From a checkpoint of a small transformer trained on Wikipedia: a variant of Adam for these matrices, 4490 steps.
Each number is 128 + 24 x the weight over its row's rms, rounded and kept within 0 to 255. Layers, rows and columns count from 0. Numbers have three digits each. The size before them is the row's rms in percent of the matrix's.

# layer 2 MLP up, 1152x192, rms 0.088, rows 841-874, columns 0-191
117:112120106134095131150130098136100081167124126124102113127136143131126127165101158151104104158132181207142157162147132123130150154114159135154154121125126103125097102126153146143137089099189139212144117107117168147104113126144121153115133139126149116096157115135142150143150109104132131137119105169136105091133154138121067131117100117141160102135121107158118149130135152139157145125115121089110071107145105088115099158143137143104110105130090081123110101103115130128116128108141127158131144125134153119178085120091144073134165146146153122144103111148140137151139124097157090133
090:137100140105098142134086176143161141123135119170112116131117132146103136145142126150140131113112129135142145108141109134120131148121145103117091121127133159135137133124073151100101100168142116152098159114149124107121137140109149119128108183121173150159138116097109068135136160125093114150119131086120181113140149091169163094116110110130148091103124116115116120078125144127143104094109114157097099140103091198125156133141126166148095107139114087104091148133089150144144105116140173147175124150151079101135167120164095160105127147095116111147106132159111134128183105115133139130
097:134138124142128137188158102135097133121152142178122130135131116164135124139104132123135099106151117114103131131123082145119106130089128149163117113125124129147162138070130144118120121088137111143083177124133168126124067155094096156184160135109153127128165136130119118180169108096121117145126155170139135135106115138120118097124126143159171081126146129140060090138138139132124188098117138141135134107123116099077107147138104167104128103136124133123147135182112110121149129153121113157155118099114132115133084060107153154174116145126132152137111130134111163127162148149159111115
130:131153138134095118177136139163146108118142112142130145087141119168111107110113127125174122145120107114111130163166125172132133124113133139156085125119130160119113111128145072105151144115115099133129134118112073118157137139143144133115070153144142170136152161164108158141127100125106160136128154139096156164102153122105125094148146125142090114118098120121144176176126158123113081098159114117122085152105160123109097135109155138184156127135157109116115055092110167126141112112138132157114090138121136147158094101108084137136124110162116113096149091081112137144162113144135160118
090:171128178123135142141098118174133113153159122125141145144114159127113121117112101116117134103125126134143224148160106149118151140064138128158144156176134166130128108113127141106135120109132088174127151105111146127143128134134144135129131129149100140144113150144126133164134165129131099130064182162087117129109119159194135104121139107164095116141159131121135126145123155112100167056107115121115094143141123134133136180123136108150147115104116132116113110142093092152147179136144111138101129128124111111129127119136101125103114095141150075153098104169157156126132147101114150156
078:099143103132084109122145141137144072130116138126126146100101105154122125113127079113141141147131157103102123115124088159141203129133188140139135150137146123106097093108149104131132113111130139167141161098144111081123168148132138147150127121140098170105159152144130152130156128115120141169117106153105151079150145116131166082141143134124160121139138205150141095150153137142131153126115128074108113120152118133131168139129147152139132114098111106078110111068123147155140114102125129126143157130145078129133109139115128111133154131115115130116147094111209139168124162110120099141
019:108149134142109110119121124109087124073099168105110156157105137121175133147101119096098158115126137124089161144147105131115079105128128115109148135106138128127100142110134127087121149135165120108116129121171117117149133084104119162140129092126123115112106109092039123088094139127123111121071123157162144156102156159129118134104125112134123142113095135091103116147069102137094097095092116115083124128128111147114062125117154094141092131124115088085155137134128125139144101121126132122097127175166117115152105137130089116133096123140120132095091108114154120101175139134109117133
116:119128157108166103101093181152122091119136119135124136135123148119120139111176115150081121086132164137180136130131153117134152130095142121136114145176140143127110138142157149116129080138108141125170127092158174134173116122137148125138101155120158154086114160106079105133114159132152094096104114127118160077183122157145117110117106128145143069169137165096083155121153149075119121142063105123095098132131115091120176143101145142140131172146115130121107116113132123135141115075135141121127158132142147095140129119145107124146125126142137117143136082113160136137124084123132149125
122:109154136134159110145102160224109135123156129129137186134127171105128133158133152154126118108133126134112141126124147120130118152085115104144157129137093114124096120130112130081161123126107078147118117100160133140177099135199121123138110118123160122125094141120110141148122160147136131115107142166121141078143140126148117115148105145153161115110103158100130179053123116055128134156133140150103104126114134157126116156117124123126148151132118148135099107127141113135160133122145167124129088115121137122163113100154130145168135105148073113092114114120151176127107121154087131088
120:123132146131127159128083169130159112102139118116089159173124127108106128131117136109131148125145114145105127142147111116099134130113145149135152124105130166131112167102126161119159092126100123186141134120166147144131149156149154124149139154113116180147161170134153149128149127120098153161107127082067097131128109158144160108150143117123121127099176137134123110120136178120143152158097104130154132096116104139132139137077134109129156090128105083070124111111060131150151113096122135137145157143136119162164122121127057115106145143101079089115122106135171134148121097084108115129
062:074140092128076154160077141152105129133176121150100131106112140122081138113135162123159140105119165102122126134133107108164117136118123117136133129089099138139083109115134142132118123141133094105149134119154099115125113109162121139123116168097153161108130108140107142159151149141157161186116163121137105146170149097127146117159103112146145110134134105097104138085181155131126185129096111105112101098134143134121137120152125126153133122168121096108060176127125135132154116159128172121136086160146101099148125123087113088166129152084156117126086115119115130082132128138147102113
077:133052127107128138120131128121125113153127125112131079146137140158115139116136140126085122127196146192127112140130122096104112104129151140109098138159140140124142157108111145134144134104142108136055134086155100194081106137106143111156140127136164140124121124174082132134093109151107128151113106106116133127129106194103143132094132142124095135154158124109130144088128108117089102153124099104144131150096094100105121122113149146149145133165142087115136152145114144132094123163117165182143127149128117145135146147175143104163150115152147111181127133123109129171123131156153114155
095:105169117139120125144117147128153100074132117192108133135132166116127135126143132170095135133124152086155114168108169170131157122133137138129124111108153121133082145134125081124157088151128140102174155112130110109116105124122116138117115138133107150091104145122138104147149099131120167126124119099137102113173112121119138116176125134140096116107140177140136108163107185131147192126112179105140146112148129113124151125170149106122119144122127108102103086119094144166149142115128152126142174160139118145138073135106106103148142152111166122073137112135086148169107131084099090103
104:136105157089133079156121139126107116126117154160140110090108109136129122174111121128081124157132113132169124138162123148086131147120172119149143129158147170132152138104096126159130135115140098115100116102145141137121107143118122137137108154117122144073132112152083134131158149075163165136096164155136100100163135169125133126150100122153137117162159152152085104171133137111113132140143128112135133179078109151115137108108161137096130163136120102127138077129103101120135141092141113113115148122120088111130097194087141082154128184168127132136126128185079139149134125130122134128
065:088112127112136094125115151143103088148190089146099113133084139128056213114134120113101138115125153160154148127142134125117129136101122085115106141124126144185083118114102136135128110162125128151111156127152126130122125124134136112109070189068115125136151121137148095136131133134147131137131117113138132115148127148144126103152058182174129121119099137100093162102210134126133140156115115121122093110146146105119154130124133140143118157136134104113098114118126135096160083100143154136141117166138121114159118093098131136138103103108107116139091130101113128124136137123133112121
085:172149116081149131105077126131144146077107131138097176099092134121156127155143099140150108104139137107153111132112117143086205123135128117125081128125112111131148136118139115146155151129165110119133151090133161099095135127111115111170118125112114103126106136122118156130151118183123105114127147105097176104153160139153163131208114132136143138121117144083110144151133132096114131105109145098122145149095092121166127119134139128127122149095127157153132099150136147145139094100156161171086140134123115069112126147127086120104102099128114138127127094126127161165181155112128095125
110:105100160145112097141146145124112114161157141077118118136117169102123123139116132124118123140156161163128132134137154093126179144123157122110123114134129105126106158138147152131144119098117129172146117131098146131100145157172184155137100143121110121136161151111112136125132131105191092122139121179132105085128109145148105138131115093138107112111126137147123143146144162125119133156102140127151097147112165123124140130123157129102129119136090121061133124115091144102139132113152106131125163152157098155158095084115073113120134103138103110177052127161157125181106094070160122165
070:185117124117162150117063127157140111148109169189136124189170145140144096146131144095161088113183148153159167156128112123131132151098159150146130164155152165095150125126165130139098117122146127152119156090160134130172121153145115167162125113164145181113135144135094123166112139132108141129080143131071119109148127129138126124098147121135142118136133156131123142134125156101135093103138104092122144129161100167113101106137153107144114129088086125109146132135115117180150168114142136127136173118087129127145130135143105130102098108104124105125119108133092156102161136143117115132
054:113123133120095139138135134107128114146182128146105105171083126111083141158107119147125117113117112097116159136152134124108129160123126090107119129103131116146082120114130135146136123160139146159131147144160152121104106107109126127123061182064180106140125136148100100125135124132130165134122154099138143152173147098131125124155099194146127114122124151111110130121196152138106082086110127134127081107148111116130131153097144165152163165136139105105112127067083147121160125142168150116103116137126102121129135121103151094151126098133139111104116077121096124158154142161165149120
103:117164118119133087113149220134108117169164121090119146149123119129138124119147118168111139076139137118136143144156093150141123096115140126125135125118132131116133101099186125123105122153108117155128102106132159120135100158122126159132118111121116101138131122149145125115107122147151084110118119099119117110104110161120121114111114126132147103157104124153150177142152108073117121115168102127164136118128176118083153178105166110133154148113111118114155094122138112134128115130206132159069126100153122102138108138167141170102119119167110100181153092151152137128134153108090173129
126:158109151110132127135100125127121093144126115112140146113113124173115118120132095158152111149136152110134132131162133139101143156116156140132075104133135129117116100123154133132130105139143121137126119108173129118111162163167157192134103145122115151109175113110148090125109131136156129141108162146134126111128141133133160087138101117120128092111149160117096117147151116122151175173106114126122123127081157088159144109145144121167103138113078046085133132111094137143154142112185165105123154151197101095133119157119110141179118152139120118117083112144122118149109073073136131124
107:104104092085094137130112139135120091134142129142104125134114123137084120148119111101160120076179147160167117114109117129189146114123135116151084159161137110115105076098082118117155117125109157123102148086138119150143118133129109104165134130111154138133121172127085166133150141129132163142127114139154163127152100171131131117165129160108140146123128168115108158074156115133147110121110150086115091102151153133124105139102143157143119120119140144110114157187116133145108078082117152138110171109111103139125154163149099092106125067106115119128134145104135130141125154162150090153
125:105137111132152126135152124131082127104173124106115124132136131123127123085133081093149142127157124113117142124132134138163173107100133151127134150089157123129164134071080166062195124137114132111144125114137165088100136131098169179158131108125126148167141151126166143131134103167114109136119122145138132148106138141159125089121121154148128127114110174133056169096135118107131101112135108124149097092141119105108151197113148162114154150122115132092128129128093124172160123182123126113104138097122130159141132100142143129094149108148097127141144125123159119160118092122123128096
116:117105140109116108155093140175115101132130151159133137123123169108108130095164092117120129129119114064184148154139137110116159119107132095133100191148148194124110146111172114136092117148165126147159117097138153105144157137132129119145067152134136120078102142167078132123143134130137127102084123133124146128156136115158110128127123155135128104155152169112090129162167106088125127137115103084109097160129118135111127169097121132142168138124139145104116074089119128130139138092126116167102129121139134102184130122089139137145161123157096072128133141138132152139140124117112114125
111:100144128113140173115099168128145104170123145069103143222075143121093121114134115142112088092142155114087146166159104084105140078130141103099151205149102129122135114094140164118161100147122145170141111133151116132138123135137110133133123117133101124133139126151156157118100151116096134151119131107103144115085096108149127116148141147126124117138132128144132164116153101130154165136088145117117152153107176130126147166110163141107137101141109123111126124108131122120110091110116149159125101132176092134129144158142149102121148146138098089108138068146132121148142111162143129110
084:113120137114120119141166119137135115077170149104149127146124151129146126070143108139095122107126130062081145139118151085122185127137135096123139129121143090124142113115152122111113097134116147132103187117176113111117137150104158130128143110108160143136122097108081123146142125136131144116126167111111122125086157060166155144146134115165147172144154136081157141142128086121109126098143121158128142137118130180134163129132143133178158151165142124110111142084100114121132143161154159087157113072106103124126141073105148121152133138101106103117121132136158118145150158162141123105
106:147090120120148080107131162129112122095128126095106117077134120155169121104136089134136106092128117090127151124124111152143210159129147104143117107118137125122157094126155162104161128149178148124128155105133127091117136154093182131132149163127128110149130119091132116138121134131163097108124139122138140140145181140181154111108110123127163130111120134157092117151135122092083123114125139124125112107085167088123163159134137173135135148110089106118117098120128114130175149116167143126105159156114071098136169143126147134102159103152151120148119126177150124163143140107084147142
123:164093157134127094139088162133120093115142130170175123138157124134132130093161115156111150098144128122155160131127099136137124138130158126119146151159156154105083149109190096128078110134117103155142135097112128138142124132159178138127123121112139152151134115136153138133101110185147150131103116082117103136142112127108115149082153149116122147152183134113145179111139123087113099144141114117149125127159158112109118111054157075161168173102132138104131134098134059123129122104124145112125118106136144143112097156112110126110084102154129084103125103101133138109140131153102117110
120:100144142100084140157140140148149102168124140128119107166136135115136129116096151149144123117118184136108139143135090123127121102111128123137084115106159144113144120146167113091133106127091141116112168144190139089123152120175142170139110131135126151103123126110112103118091121136108114091119131115109139114126128128127135078150125109137121095096097156151108102155133148140150166108130183128137137143165151074124124138163138136130172091120094065106116119116139153136129129114172116105153120097211138072162139080123142150139122061136116124120135125131127124145187119145145117127
066:080157138118105140123159160125123121138131130101134118164138117115145114123166117106107139138115121121135106126145189155090184109132162064126099130150115130106143105135176123116198102171148124120113132154124137127105147139165165116146127149107128109143121149138141116117089123108133157096122126150140167129152126208119162137100078151165104167127140134149125113146152156127122097161134178173106124126111145141099092148107120120152150107128113116113109086129120092107169105113124156073111118117162153119134163125088132117133140148180114122120087107108122127147136106163102125106
134:156111151103111130142112128150146122115150088138120106125081160117105116129126120115115122104139125123096186130159124124165168120118142137156129131118169154124147086098118117087144125138156129155139171076121149105130146121141179130175104144130126132163126134117135146134076108185144135133135204092081110128151135103164106136161138179143106124097138200117123144131135138107149089079134110117123085148147119118120121141119162136138136131097122108127121129099143080136144131117130138091103115127119087111127096089107067113140138137145146104158114117144160142151167148123147087142
112:123099114156124123141141152132161134065159116110108153121127141136127131118160120138150118127135103143118178109148129127136155129095106150144085147163167092131110132126111132132109121138138078112130116091130137135176121162137160173150135151143149178149118162122112147144136107120155153118093157077097109132129138094141105094131121167110067130108173134096135111126150121149111105123116125127125073113166105106124152158087140165129149146113135105085126134125074152181118131147093155118099140122121107172123070099150100132151128131165120074148156128120102099129121118159152163153
113:160125135068155122174107184164113112124194141095104139160135183125102123145158115107132100112150148117134158132162109123115151108088129128133125156152114139133131123094126142067133122183116112131135149107146132128136112133147145131168118171118150126162126145138125135151128148145115116152087127089108133109119126130161156110173113126138107090113145147117125168081151157074114103136134129118113143131113157146127143158107133130134139109092087112101104081154094115140161124116156144133119102163133067149144136110149119101115134144130072090137086118180130130125140082141114153138
132:088136123117151123105147137136155096092126094135120100097084156134135113117130121130111135090144141121151111187141153145157135112122132111112086133134165158111121098143142116131162133120170107100068121120107171146139150123161134148119117147128097127134112166125148131115111112155131140125120137147098126102140116164155100088110100131137115135149159158143129132165140135107083115095129128133152131125112186088104123128098139139158186142095101098115122083106130130160144127076153124141117146178147124126123093107148109060121176100144183113178127129112178126100147142088118103145